{
  "d_mlp": 576,
  "positions": "rope",
  "tie_embeddings": false,
  "parallel_block": false,
  "init": "trunc",
  "optimizer": "soap_variant",
  "lr_head": 0.00823
}
Each number is 128 + 24 x the weight over its row's rms, rounded and kept within 0 to 255. Layers, rows and columns count from 0. The size above them is the row's rms in percent of the matrix's.

# layer 2 attention key, 256x224, rms 0.104, rows 248-255, columns 56-111
size [118 134 124 119 127 126 125 138]
[[138 159 144 145 200 107 167 172 167  97  98 108 125 112 152 124 144 185 150 122  97 104 114 138 137 145 122  99 134 165 158 134 119 139 109 147 122 166 141 151 154 111 169 119 155 106 114 145 167 149  88  97 133 103 107  92]
 [139 126 126 141 180 111 109 120 158 144  73 143 128 138 106 111 105 115  98 179 108 100 136 124 136 130 133 113 115 121 116 152 140 152 153 135 177 137 138 111 155 175 171 103 126 116  80 186 152 138 103 129 138 138 144 135]
 [133 113 127 193 124 147 172  86 124 165 128 110 172 164 135 119 132 126 140  97  81 165 126 177 102 116 137 159 158 107 121 123 119 120  98 126 115 147 137 138 173 134 152 148 135 134  69 132 109 144 134 104 114 127 168 142]
 [140 133 144 160 138 125  96 137 117 104 129 112 147  99 129 123 145  97 143 122 160 165 140 135 140 154 116 135 122 129 134 104 154 104 106 129 132 143 110 147  51 128 132 126 142 149  82 110 120  99 127 140 161  85 152 142]
 [164 108 125 126 131 164  88 160  81  97 115 134 147 185 132 149 109 141 117 139 172 137  88 131 148 127 120 125 129 167 119 119 124 117 118 116 138 106 144 148 104 178 119 135 127 164 132 124 155 141 153 102 138 131 161 127]
 [144 137 137 147 159 108 129  85 153 118 111 129  85  58 102 124 134 142 162  99 157  91 177 109 139  94 135 104 116 133 142 142 112 153 141 132 100 129  93 148 105 137 111 148 108 140 139  86  90 128 147  79 129  93 143 139]
 [ 92 119 108  66 114 177 150 130 113 121 148 119 149 143 122 124 158 120 110 110 144 133 123 113 105 147 166 129 177 106 138 100 132 112 130 102 122 151 121 145 179 111  90 119 115 122  67 150 149  96 141 143 124  90 147 121]
 [154 134 147 104  95 152 125 107 129 111 118  86 136 134 119 142 132 152 142 129 111 157 152 154 118 145 112 153 108 131 147 117 143 139 145 152 158 140 110 135 148 126 143  48 113 129 173 131  96 145 135 109 174 137 133 111]]
# layer 2 attention query, 256x224, rms 0.0991, rows 249-255, columns 56-111
size [126 119 116 123 122 119 125]
[[126 113 148 100  91 113 200 144 160 115 104 117 109 130 126 112 136 112 122 168 167 152 114 126 101 143 131 156 136 127 179 100 142 136 128  97  75 115 148 127 149  72 108 115 168 181 147  79 113 131 110 124  98 116 103 134]
 [137 144 127 118 152  78 131 141 140 135 137 146 134 123 118 109  98 114 135 124 112 146 183 128 141 105 121 144 142 129 120 127 107 123  76 118 164 132  74 114 131 110 106 131 136 129 153 135 148  59 118  98  80  87 127 141]
 [109 164  92 123 112  99 135  97 154 138 112 137  95 135 177  92 155 100 135 108  91 156 131 102 114 159  93  61 116 142 138 127 114  70 133 162 115 151 104 113 127 157  70 146 157 122 124 130 173 164 171 108  85 155 171 111]
 [140 115 118 138 153 123 162 149 183 134 118 140 148 129 144 100 175 118 182 118 121 151 145 154 100 155 118 104 125 132 101 148 139 136 165 114 126 161 141 104 101 110 112 156 111 177 167 140 119  89 131 155 146 144 107 120]
 [136 140 147 153 126 119 162 161  84 136 108 120 142  96  95 116 149 112 159 152 157 108 110 112 150 139 131 157 116 114 103 113 129 132 102 105  96 140 116 138 117 106 160 177 149 123 137 131 157 135 153 107  82 133 139 138]
 [130 135 146 160 116 135 143 143 121 124  76 149 121 117 127 129 102 143 119 131 151  95 162 154 109 106 147 148  99 149  73 117 125  99 145 132 147  71  86 144  95 110 131 100  99 140 163 133 121 116 145 123 132 148 110 124]
 [142 142  89 111 139 129 163 143 122 148 145 113 127 109 145 119 105 150  85 115 164 116 127  72 103  79 141  82 139 129 145 127 127 131 157 123 127 102 177  95 125 159 100 131 113 123 128 108 143 110 136 142 131 158 136 106]]
# layer 2 attention value, 256x224, rms 0.119, rows 192-244, columns 56-111
size [120 117 120 123 115 120 122 117 121 114 125 113 115 116 112 118 119 116 120 124 120 119 117 122 114 127 110 122 120 116 121 120 125 129 116 116 123 122 118 111 123 118 122 110 124 119 121 116 122 124 122 120 129]
[[117 142 126  82  94 144 113 150 163 140  90 134 131  99 107  97 163 175 130 160 104 142 117 103 113 148 127 131 112 103 142 141 117 115 151 139 142 118 145  95 137 132 115 159 124 126 161 136  97 149 134 137  95  85 121 140]
 [124 171 132 109 101 126 132 120 114 133 144 140 119 162 113 142  85 193 140 139 147 114 115 128 137  99 149 140  95  70 114 145  96 119 160 104 110 124 115 111 133 139 130 156 155 125 140 123 150 108  82 134 158 102 119 143]
 [120 168  86 139 129  95 141 103 118 122 149 146 127 146 205 105 131 136 134 117  74 117 148 158 113 145 128 149 121 139 136 114 149 103 121 138 150  82 137 113 119 125 130 158 121 129 134 117 106 129 136 122 135 151 141 148]
 [131 160 154 123  88 156 133 177 111 128 142 157 132 115 134 139 122 145 169 139 118 154  94 145 152 118 122 118 146 127 126 161 171 127 142 155 128 102 118 119 167 110 105 122 116 128 117 143 169 112 129 103 109 130 146 132]
 [135 111 171 133  85 134 180 144 121  86 168 122 164 130 170 107  89 129 147 139 134 115 174  99 142 125  88 148 123 109  92 153 114 113 122 117  87 150 128 123 120 142  85  91 123 160 136 101 117 131 107 130 162 176 139 109]
 [127 121 154 134 144 124 102 151 202 159 127 155 118 172 120 113 129 143 175 109 110 121 126 157 148 173 139 121 154 101 147 107 172 115 138  86 111 138 150 131 113 116 122 124  97 111  96  77 131 128  85 127 127  96  97 142]
 [152 175 185 100 118 158 170 158 171 120 107 171  89 136 124 126 132 130 147 128 174 147 103 161 138 135 171 148 128 142 153 115 137 136 125 143 112 127  85 118 137  92 163 133 135 122 134  64 106 110 146 116 113 127  87 123]
 [110 124  91 111 148 113 118 149 150 116 120 160 143 128 153 133 150 167 134 112 122 115 134 102 145 142 147 138 143 120 125 137 142 106  75 106 148 137 156 139 157 168 139 150 163 125  58 128 130 115 131 120 126 147 162 153]
 [125 144 177 119 105  81 133 150  83 161 151 135 169  95 144 143 130 125 129 125 121 186 137 124 155 146 168 174 139  70 106  71 147 120 129 125 145 150 132 133 106  96 107 146 115 109 132 123 120 160 125 149 166 115 147 155]
 [117 121 141 129  87 161 118 114 121 104  79 135 147 151 115 149 110 109  59 154 123 107 179 114 155 150 125  95 149 111 130 136 142 129 134 153 143  93 121 114 100 113 151 145 160 123 126 117 113 130 160 151 124 118 151 171]
 [132 110 107 150 152  91 173 123 140 154 142 143 170  78 136 107 119  98 155 133 125 173  65 108 123 133 151 138 103 135 152  93 147 136  99 138 122 113 107 146 107 140 184 150 149 126 100 115  74 111 130 158 112 143 133 117]
 [142 105 125 159 125  94 108 164 113 154 123  92 101 167 109 166 150 136 164 148 150 121 124 152 130  92 133 128 133  94  70 133 112 149 142 150 131  81 134 100 109 124 104 174 124 142  90 155 117 145 154 100 142 147  98 150]
 [131 108 126 140 121 148 131 117 129 139 108 135 110 130 108 144  92 161 152 125 112 176 127 131 119 137 144 173  75 133 145 137  93 141  95 109 118 130  85 100 173  93 140  90 134 116 102 119 114 174 149 120 161 123 154  53]
 [134 153 133  71 157 113  95 102  98 131 112 152  81  89 150 133 147  86 109 132 108 137  87 168 152  77 146  82 118 155 118 117 116 154  97 149 156 112 182 131 150 120  90  97 173 160 129  72 151  86 109 134 131 131 114 134]
 [104 135 130 120 101 115 131  95 141 155 138 163 118 106 144 142 138 136 116 168 135  99 130 155 141 143 145 113  95 109 110 121 106 169 138 139 139 158 143  96 124 111 126 146 124 132 127  98 115 101 121 138 123 138 115  91]
 [124 140  94 139 105 127  98 124 124 145  96  98 103 174 143 129 161 172  85 134 104 137 126 139 148 124 156 181 118 122 141 126 131 125 134 159 164 116  66 109 144 133 164 135 128 158 131  99 134 120 112 144 115 145 107 174]
 [114 146 183  97 126  75  88 137  92 115 133 146 160 142 134 140  98 175 167 133 114 146 108 119 108 134 114 143  96 176 142 129 116 145 160 114 157 121  88 144 148 107 108 144 115 166 126 158 118 132 120 155  82 142 162 124]
 [109 113 143 144 155  98 121 144 134 115 119  96  99 115 104 123 139 165  93  91  60 151 116 113 126 137 128 119 153 132 170 144 102 132  79 101 104 117 130 141  89 109 119  73 159 155 118 142 119 142 132  97 119 102 117 117]
 [141 124 143  97 132 142 142 159 136 105 128 168 134 160 132 112 150 125 138 142 157 140 134  84  96 156 156 183 142 113 125 117 167 175  74 144 152 111 151 147 129 131 132 101 125 132 146 164 119 136 164  88 220  89 139 104]
 [136  50 134 109  65 146 140 133 110 123 125 152 120 111  74  88  92 150 126 140 142 109 114  97 110 128 137 155  86 149 105 166  99 131 122 153 156 119 141  97  79 155 127 126 110 176 127 146 119 143 102 144 121 112 161 142]
 [102 101 185 100 133 112 138 129 112 120 104 133 142  70  88 167 129 141 144 134 155 140 109 130 162 125 111  67 118 141 143 130 155 139 129 118 169 135 155  96 153 123 104 128 111  83 123 110  88 130 118 130 116 150 151  70]
 [161 139 136 139 167 129 153 134 130  89 155 138 140 130 144 121 154 119 111 124 118  94 135 119 120 112 156 137 183  88 109 119 114 119 204 117 102 134 134 133 143 144 115  89 114 124 107 139 122 141  81 126 147 128 127  91]
 [107 132 146 164 141 104 107 154 129  92 119 135  94 105 106 103 134 163 110 180  86 112 112 128 149 133 188 160 143 141 137 134 125 128 118 120 151 141 119 118 143 132  96 151 107  97 121 134 158 158  95 125  94 123  65  95]
 [179 157 120 179  75 137  73  82 109 134  88  91 148 160 107 116  82 152  99 106  91 149 103 113 115 164 116 119  83 144 151 138 144 118 136 140 162 132 183 170 114 137 158 135 151 106 106  91 140 128 112 149  83 120 127 128]
 [160 147 117 139 114 153 109  76 181 138 170 128 144  82 156 127 112 133 122 168 135  62 161 132 123 111  87 147 173 155 141 131 115 132 154 157 160 100 176  97 113 107 130  89 136 128 145 133 155 107 115 176 175 119 138 153]
 [146 119 120 111 128 154 164 153 121 117 132  75 151 126 131 164 114 148  89 108 124 140 109 154 155 107 152 124 128 149 163  90 177 148 121 117 122 133 123 143 152 184 161 124 138 107  97 108 114 106 171 141 104 115 131 129]
 [ 81 173 110 141 146 106  93  70 148 141 155 113 161 176 122 121 126 140 149 162 118 176 133 134 153 157 109 141 136 138 148 132 148 145 151 101 116 127 122 138 132 104  76 132 126 140 125 124 146 138 114 139 126 122  98 123]
 [155 167 117 128 144 107 116 133 122  78 146 126 120 134 119 136 166  89 152 153 123 135 149 114 144 141 120 102  80 152 132 112 118 120 110 129 137 116 130 119 122 109  81 138 126 149 115 143 139  99 114 107  99 134 144 144]
 [107 102 117 130 154 149 126 152 112  91 119 137 179 131 102  96 118 114 103 157 138  89 104 115 132 120  93 133 122 104 123 131 154 145 101 109 145 142 143 109 147 111 117  84 113 156  82  93 141 125 158 128 134 125 130 145]
 [183  94  98 105  93 119 158 144 140 138 140 137 129 115 124 123 124  95 138 104 104 113 131 141 138 115 105 100  97 184 136  96  88 141 138 134 100 103 117 135  99 126 142  70 118 139 165 173 121 107 134 118 140 130 141 104]
 [ 64 130 142 139 109  78 127  83 129 127 120 146 135 155 213 156 136 127 124 125 112  84 141 136 108 148 131 145 142 156 133  69  97 161 149 163 130 100 125 128  96 141  98 143 174 155 105 110 172 148 104 127 123 120 111 139]
 [115 108 174 118 131 151 113  92 129 155 138 177 154 141 123 144 101 154 125 130 146 111 114  90 146  84 135 134 143 137  84 120 183 161 157 115 135 157 161 123 116 122 161 104 136 134 130 125 158 132 159 154 136  97 132 121]
 [117 124 105 131 160 155  89 160 145 154 113 130 158 111  89 118 101 149 127  90 157 126  75 131 143 141  83 153 133  95 156 139  69  46 135  96 149 131 122 126 114  77 103 127 121 150 117 147 134 121 147 162 110  89 135 117]
 [117 128 130 152 121 123 124 121 118 150 141 133 124 153 144 136 139 120 134  69 119 139 152 118 115 124 132 140 134 119 173 158 142 139  94  84 159 153 155 117 140 156 126 160 150 164 111 127 148 117 140 164 107 106  86  89]
 [134 134  93 120 127  83  79  87  84 151 140 115 146 111  97 115 123 149 165 140 183 152  91  92 148 125 135 117 106 106 134 176  72 128 117 140 134 125 120 103 122 131 127 146 140 157 134 164 144 129 130 147  97 105 163 128]
 [161  98  79 111 116 126 136 136 137 141  70 122 103 121 108 150 159 143  91 107 119 131 160  98 148 151  96 114 158 159 121 103 107 129 138 136 118 115 141 140 147  86 130  99 125 101 141 171 119 138  65 139  72 126 129  95]
 [114 107 144 135 119 171 147  97 122 102 106 181 154  96 115 156 116  83 119 121 121 102 156  90 151 159 115 114 142 119 184 109 130 116 138 129 125 129 194  91 130 126  96  94 102 128 124 124 156 115 136 126 111  95  85 131]
 [153 105 130  73  94 134 117 130 137  86 176 130 126 118 111 115 148 139 155 104 139  95 136 136 123  95 117 145  81 112 155  99  99 142 173 126 105 133 151 111 125 172 124 127 112 136 140 144 155 126 111 124 141 159 119 138]
 [119  79 131 131 139 131 108 122  89 197 143 112 121 138 149 143 142 129 159 115  91 114 154 140 112 161 118 122 172 138 171 127 115 143 135 165 114 119  89 114 166 107  72 119 134 136 136 116 139 130 186 125  96 113 102 141]
 [144 120 139 141 135 113 119 142 159 108 123  85 140 127 144 168 110 139 128 136 149 131 147 106 106  93 126 107 155 163 138 125 115 120 130 157 120 141 127 121  85  95 189 113  91 156 133 115  92  90  91 112  94 118 156 139]
 [ 78 126 166  81 146 162 122 114 120 144  94 138 114 166 109 137 124 123 136 105 159  87 153 104 123 141 140 111 138 119 100 123 125  93  86 174 117 137 153  99 171 103 123 118 133 108 127 166  99 114 133 100 115 119 130 146]
 [104 162 136 126 112 160 131 133 153  99 112 178 148 114 151 120 123 123 147 139  98 127 106  83 127  90 125 152 146 195 140 143 107 129 153 138 103 125 144 131 130 118 120 126 167 130 104 154 106 143  55 113 130 151 126 155]
 [107 112 139 157  96 102 140 123  83  82 119 112 124 150 111 114 142 136 118 122  87 109 140 141 105 126 146  99 163 147 144 105 122 147 113 160 122 143 115 137 114 112  78 179 139 183  65 141 146  93 111 140 122 129 122 115]
 [111 141  92 140 147 132 120 135 119  93 143 129  91 142 124 121 146 165 116 118 151 116 140 114 163 153 125 150  93 139  87  97 149 150 143 111 150  93 120  96 121 138 112 154 140 124 194  96 153 128  91 127 126 149 169 142]
 [106 172 127 132 153 157 104 175 103 167 151 174 162 160 142 127 130 167  96 123 142 160 146 103 129 130 140 131 122 181 157 136 118 183 131 191 130 103  99 101 115 105 127 140 134 126 115  87 187 133 107 130 132 118 104 110]
 [107 122 143 116 102 139 103 121 147 132 130 142  69 176 140 165 129 110 126 113 121  82 138 119 112 113 118 133 120 148 167 173 126 110 131 142 154 100 126 110 104 141 141 130 113 102 127 117 139 105 116 110  90 160 116 103]
 [134 133 122 126 130 100 156 125 165 152 150 148 126 118 118  97 119 124 129 167 137  92 120 165 110 112 154 142 155 123 131 112 121 118 133 127 161 135 153 120 103  87 157 132 126 134  76 103 116 132 129 148 157 137 120 104]
 [129 123 118 140  86 121 104 180 136 169 139 115 155 170  90 148 109 104 151 113 109 163  95  98 102 151 105 110 118 102 164 145 128 112 150 137  83 160 121 113 163 125 128 175  97  82 114 189 122 139 146 136 145  93 145 127]
 [141 157 146 153  76 141 130  73 114  95 181 159 144 143 113 122 110 113 117 147 137 135 141 146 134 116 168 154  98 168 166 129 147 139 103  97 107 156 109 131  79 126 117 110 125 190 144 171 139 153 133 142 122 184 154 137]
 [131 172 109 121  86 106 122 140 193 181 142  88  99  98 115 110 126 120 157  92 123 100 126 144 121 114 102 140 124 146 144 124 102 163 146 130 154  88 101 156 173 162 116 126 134 135 140 131 128 138 154 151  85 120  82  97]
 [124 167 126 119 106  83 128 138 113 133 128 140 170 100  79 126 125 156 177 183 174 136 144 130 165 185  86 155 160 140 115 169 119  92 110 123 117 126 125 126 160 135 136 136 145 151 107 119  94 137  74 115 137 124 112 162]
 [123 135  78 108 162 130  97 117 133 118 132  87 156 150  91 189  89 107 122  96  64 103 120 112 112 113 189 120 137 131 105 102 130 114  76 122 151 109 129 124  87 107  92 121  99 146 123 134  79  90 147 141 119 169  89 163]
 [115 150 145 136 134 145 132 157 131  70  99 109 116 117 158 137 166 138 173 132 119 120 170 119 100  76 106 168  94 104 154 161 115 157 100 140 100 124 130 142 127 114 146 110  72 114 125 154 158 147 145 110 134 126 126  76]]
# layer 2 attention output (transposed), 256x224, rms 0.113, rows 192-243, columns 56-111
size [115 114 116 118 118 113 119 111 115 107 117 107 109 111 109 115 116 105 116 114 111 112 110 115 109 119 107 116 115 111 113 115 116 122 112 110 119 115 112 105 117 116 114 110 121 113 116 111 115 121 119 111]
[[156  86 159 106 108 118 165 121 135 107 125 104 138 139 157 148 162 150 124 108 124 147 147 135 136 146  84 144  84 138 123 136 154 121 105 131 154  97 152 151 105 107 111 157 122 156 146 141 151 104 136 123 105 114 175 170]
 [143 141 142 137 117 132 102 122 157 140 129 125 155 143 110 107 117 184 170 108 146 140 149 162  98 113 148 116 163 131 128 164 123  89 156 133 171 149 122 114 110 121 110 160 141 131 124  85 110 151 108 146  75 146 121 148]
 [126 132 133 145 154 108 129 120 103 137 130 138 131 115 121 165 111 178 112 137 142 135 161 141  81 128 146 149 107 156 138 134 128 126  87 165 123  92  97 159 101  98 128  84 134 167  84 107 117 108 131 127 162 138 102 112]
 [130  95 138 121  93  93 163  92 104  65 144 138 135  88 117  99 166 119 144 116 125 119 150  52 146 139 139 114 159 148 149 131 110 111 101 114 125  81 133 117 117 153  92 116 151 108 144 148  91 124 108 137 116 117 117 160]
 [136 142 151 131 118 140 136 113 175 137 170 147 144 148 155 126 150 179 107 153 140 195 137 126  85 118 112 150 134 157 140  87 174  97 111 140 149  93 113 138 100 195 154 146 125  93 108 126 104 166 131 170  88 109 139  85]
 [106 107 134 144 122 141 142 100 121 143 174 106 174 122 154 153 116 156  85 108 157 117 100 130 140 143 137  86 101 110 133 128 110  81 123 134  89  78  98 161 112 132 143 140 112 145 111 138  89  61 158 153 119  82 128  93]
 [107  89 100 114 121 129 103 115 136 112 101 161 130 141  96  95 180 120 126 106 102 158 107 145 119 147 143 108  96 102 143 130 170 110 150 141  79 108 136 128 141 135 125 152 147 117 181 159 107 103 141 165 123 136 107 110]
 [141 145 138 170 103 129 154 183 124 131 189 136 167 104 135 133 115 146 167 110 144 126 136 130 107 119 140 139 118 181 135 124  48 107 106 149 154 105 149 114 128  89 109 112 136  92  97 143 128  94 153 131 141 141 147 124]
 [101 160 133 129 154 165 117 157 124 116 117 146 114 147 129 130 140 135 201 145 134 113  77 114 116  78 144 143 124 125 121 158 144  91 153 106 141 121 152 109 140 144 140 151 127 142 102 131 138 133 146 143 119 114 114 105]
 [103 115 124 163 101 142 132 174 138 123 110 119 130 118 158 140 114 112 145 130 113 159 107 144 146  73 118  96 115 156 131 135 135 151 106 144 142 104 175 118 132  93 107 155 122 143  89 122  91 155 155 148 154 108 100 117]
 [127  72 176 113 135 117 148 105 137 127 130 107 134 100 138 131 127  94 117 135  98 169  94  68 113 146 154 139 164  84 164 105 130  79 125 142 119 155 126 131 112 131 108 168 109 118 142 110 123 101 168  89 137 160 152 134]
 [ 75 138 154 160  95 150 166 153 118 130 140 127 121 115 138 141 144  78 148  89 140  92 158 111 100 143 100 130 135 151 128 161 143 138  94 104 138  76 132  92  82  94 116 153 136 102 137 121 165 117 115 166 149  95 125  75]
 [112 116 163 122 175 114 116 114 102 101 188 137 110 158 115 153 121 142 106 105 117 116 128 119 145 105 179 128 133 151 125 119  95 139 161 147 150 143  92 126 131 135 100 120 107 115  47 137 114 145 103 119 127 143 168 143]
 [100 121 151  87 116 108  98 125 140 157 122 123 135 119  64 162 160 104 135 121 133 134 102 142 128 128  93 135 124 145  85 148 119 119  81 122 117 139 122 135 118 119 110 127 149 144 122 146 137 133 122 130 132 137 126 120]
 [145 100 109 123 150  78 116 124 129 120 101 150 117 103 121 133 100 175 133 130 137 112 109 124 131 124 128 162 144 155 118 148 107 127 133 101 119 104 131  87 145 137 101 126 182 169 138 133 156 126 110 133 146 153 100 155]
 [121 132 127 148 131 134 177 150 139 132 108  86  90 143 138 122 136 158 151 127  98 105  94 157 115  98 150 118 152 122  98 191  97 118 103 144 161 116 115 101 167 152 109 152  82 175 112 153 127 116 165 142 128 112 117 133]
 [115 127 118 115 143 118  98 139  90 124 125 116 123 104 122 151 118 139 132 154 147 170 148 129 100 118 157 136  73 128 139 128 154 128 177 152 180  90  89 127 163 151 137 120 116 171 121 140 155 150 125 107 134 147 143 110]
 [141 132 107 101 156  91 167 125 158 151 129  78 121 119  89 151 117 105 135 116 132  90 126 153 135 140 157 128 149 130 163 144 108 113 127  91 107 165 127 181 162 182 109 117 143 102 150 136 180 169 160  81 133 106 133 146]
 [131 125 106 108 135 141 125  84 129 139 138 159 166 132 139 140  89 130 173 108 132 141 152 157 135 100 129 150 128 135 166 101 166 151 151 133 115 130 133 122 124 100 163 146 148 113 120 174  97 142 143 126 105 106 115 167]
 [126 133 143 127 111 131 101 110 160 128  88 118 130  92 116  99 128 141  94  98 140 149 139 124 167 103 126 125 153 133 171 123 141 134 164 171 119 127 132  92 142  95 126 132 102 130 107  85 174 140 135 116 169 154 171 113]
 [136 159 163 147 159 119 104 116 105 129 138 139 137 146 116 106 142 153 146 147 134 146 178 115 168 129 107 127 131 156 158 115 122 113 106 142 101 122 117 127 140 137 134 185 123 124 162 112 136  44 142  63 133 139 150 120]
 [123 163 110 122 137 117 103 137 133 101 130  45 134  78 123 159 127 144 136 150 123 168 102  85 144 154  89 126  59  93 117  91 103 115 159  91 124 106 122 156 132 122 112 116 107 126 142 145 136 156 167 112 109  95 131 134]
 [164  99  74 134 150 121 185 177 130  96 122 133 142 136 161 128 128 151 129 122 136 106 116 115 116 163 166 147 120 122 143 113 120 144 123  91 133 174 100 111 114 113 123  93 137 142 144 150 153  91 141 172  84 155 149 118]
 [108 140 122 129 102 150 105 149 147 165 135 161 137 177 124 152 139 146 139 133  71 163 141 105 128  83 120 126 104 131 121 137 111 101 176 121 164 139 108 104 112 149  63 124 147 137 120 119 100 140 121 141 164 170 131 129]
 [ 87  85  90 138 134 102 131  91 130 119 149 109 115 150  78  95 118 119 100 153 119 122 158 156 159 109 136 115 138 150 158 148 130 141 136  80 112 153 144 118  73 128 173 109 128 110 103 112 158 160 118 158 129 115 128  88]
 [119 148  65 108 178 144 158 134 100 132 143 149 148  95 110 108 174 171 125 114  88 136 126 115 147 158 125  86 163 104 109 136 109 115 142  93 100 141 136 120  96 152 148 125 159 119 123 141 142 142 128 128 148 164 139 148]
 [103 126 148 109 118 151 137 131 127 156 152 111 158  72 166 115 141 126 143 156 150 110  61 162 171 150 124 139 145 154 122 146 166 154  95 134 109  82 110 130 167 145 114 124 115 149 115 114 137 104 106  54 101 139 129 154]
 [166 122 162 142 150  81 142 135  93 154  93 138 132 187  92 127 173 166 112 123 143 128  70  77 126 145 139 165 108 111 163 139 136 132  87 125 145  89 134 147 141 132 160 134 117 142 126 127 140 156 128 128 111  73 120 170]
 [128 123 195 153 124 145 124 119  93 170 130 180 118 137 153 153  99 107 140 108 120  93 125 132 131  73 164 150 114 137 103 106 147 123 136 133 104 119 123 112 163 130 180 148 185 117 128  95 136 124 121 144 124 116 121  93]
 [121 134 116  95 141  99 140 107 151 130 136 163  91 113 154 110  84 137 157 117 117 103 139 137 117 120 159  92 140 130 115 113 153 106  86 137 159 136 177 129 131 115 122 129 104 136 143 128 191 133 101 136 132 146 129 119]
 [108 138 194  99 113  69 118  89 136 117 105 145 168 130  92 142  97 116 165 129 174 144 154 151  96 123 131 130 166 107 123 123 126  83 167 118 165 120 146 152 147 152 114  99 137 154 103 138 134 117 123 124 110 129  86  85]
 [165 119 106 179  99  97 128 120 107 168 111  99 139 109 155 184 124 137 108 131  73 119 110 150 137 133  80 139 140 156 144 158 130 132 119 116 126 129 113 172 164 119 145 117 152 125 136 140 115 163 109 116 154 123 106  85]
 [184 102 108 110 108 159 129 110 136 141 132 105 128 162 151 164 171 113 153 105 133 128 172 148 135 113 158 103 143  92 144  70 134 108 148 135  99 108 152 111 126 124 123 153 165 119 107 120 145 117  99 163 141 120 142 159]
 [121 141 105 143 114 167 103 150 144 158 142 171 128  82 123 151 135 118 111 100 131  94  83 115 105  73 134 145 105 119 140 147 112 105 120 176 120 149  79 141  96 130  90 138 163 194 133 142 110 151 149 116  96  96 140 140]
 [148  86 186  83 169 144 103 117 112 129 138 145 155 123 144 170 115 129 123  92 106 104 107  86 130 141 117 116 165 121 124  78 128 107 110 136 109  81 110 102 115 104 116 113 113 107 129 131  76 154 134 178 135 156 137 116]
 [133 119 117 110 137 173 153 132 118 127 131 137 133 113 159 153 156 126 125 117 135 143 106 117 151 133 142 147 188 114 143 108  85 139 116 143 152  97 138 139 158 170 121 120 121  46 146 150 104 127 142  78 128 116 108 143]
 [ 87 125 113 148 100  92 101 110 112  82 131 128 147 118 172 114 123 152 109  91 119  90 153 152 112 152 129 123 138 129 112  96 133 117  66 107 186  94 145 125 125 131 105 137 106 116 101 122 137 115  89 132 113  94 148 142]
 [149 145 126 164 171 140 119 152  84 169  94 126 144 109 107 117 127 152 116 134 140 151 151 147 134 150 139 127 150 148 131 111 155  68 134 154 140  71 120 132 123 120  92 118  79 113 134 106 169 108 113 161 148 130 175 173]
 [110 135 103 143 124 166 150 130 117 105 128 103 154 117 120 130 147 103 135 175 126  91 179 148 134 141 122 109 111 116 104 168 175 134 106 110 134 114 107 127 135 164 121 124 146 119 101 143 101 123 147  94 187 115 129 140]
 [142 115 115 103 136 109 131 112 126 134 140 137 151 134 149 104 138 102 149 129 124 155 143 160 159 162 120 130 140  65 116 138 115  94 174 136 135 115 120 149 178 131 165 123 142 126 137 143 128 125 144 183 130 139 145 141]
 [148 119 140  81  94 140 126 147 149 122 152 150 119 114  70 123 131 148  92 124 130 149 111 135 134 157  96 121 138 163  87 109 106 103 123 121 124 152 127 105 116 120 129 135 135 110  84 121 116 127 162 119 148 100 114 131]
 [129 132 127 135 103 134 121 128  97 149 119 108  99  94 139 122  85  94 108  96 192 151  94  91 127 171 152 200  99 113 124  94 131 111 135 136 137 119 150 124 152 171 130 118 108  76 117 104 156 173 142 164 146 123  88 126]
 [142 149 147 146 110  95 113 120 180 154 126  81 166 132 173 150 126 117 114 148 114 161 120 170 116  82 147 156 106 133 123 151 121 153 158 153 141 155 118 137 139 125 159 100 114 117  94 153 174 115 130  77 132 162  94 150]
 [118 156 138 140 161 149 152 100 153  99 177 136 105 147 179 142 153 166 113  99 204 115 116 130 112 120 140 125 175  86 144 133 144 127 176 133 141 138 133 126 138 105 149 107 129 148 126 139 150 143 128  66 160 152 139 121]
 [119  94 122 111 133 108 112 116 119 135  91 136 146 140 128 175 144 131 111 100 151 134 151 123 105 138 110 142 116 178  61 150 100 118 140 149 165 114 135 127 166  77  99  97 116  92 152 111 113 143 134 125  73 123 148 146]
 [122 132 105 108 111 145 148 128 138 110 120 134  92 159 106 141 156 166  82 166 154 138  95 159 110 159  86 100 108  84 121 118 100 153 110  89 101 128 126 108 106 122  99 129 105 131 108 111 157  90 109 137  96 146  89 129]
 [ 98 100 138 127 108 150 153 121 125 162 119 129 114 121 105 165 125 159 142 111 178 102 106 121 117 106 111 146  94 126 131 102  76 178 119 104 102 101 119 163 136 147 147 141  89 151 110 146 131 135 145 145 114 136 105 158]
 [ 98 124  75 127  91 136 174 113 122 139 124 114 136 102 124 159 140 116 139 120 131 137 145 165 141 124 142 118 112 144 129 128 118 139 147 114 111 151  92 120  87  89 103 144 121 116 126 104 122 129  89 126  87 145 172 180]
 [103 122 149 131 121 146 128 105 142 139 131 128  84 131 110 121 146 139 113  81 151 134  94 122 135  96 141 170 132  88 132 124 114 120 109 107 152 150 108 135 139 152 122 131 118 134 185 157 142 162 101 139 148 150 122 148]
 [125  89 155 171 106 134 104 131 152  88  98 127  69  80  94  89 126 126 115 138 141 126 144 172 151 167 126 169 164 133 138 118  88 131 103 130  68 163 113 121 130 130 126 100 165 130 124 154 145 126 132 152 110 148 129 143]
 [ 93  77 117 128 129  97 174 130 102 151 130 164 153 141 157 169 119 105 127 129 133 124 135 132 143 202 143 156 122 153 166 149 135  99 163 124 155 109 123 151 129  94 156 151 152 111 102 133 158 136 133  79 117 110 178 111]
 [ 98  80 142  84  95 101 103 120 136 151 128 150 115 139 145 153 157 172 132 122  89 118 125 136 129 136 149 152 114 138 115 124 119 109 125 136 136 131 150 153 107 106 127 186 179 134 135 154 113 138 136 112 179 142 124 136]]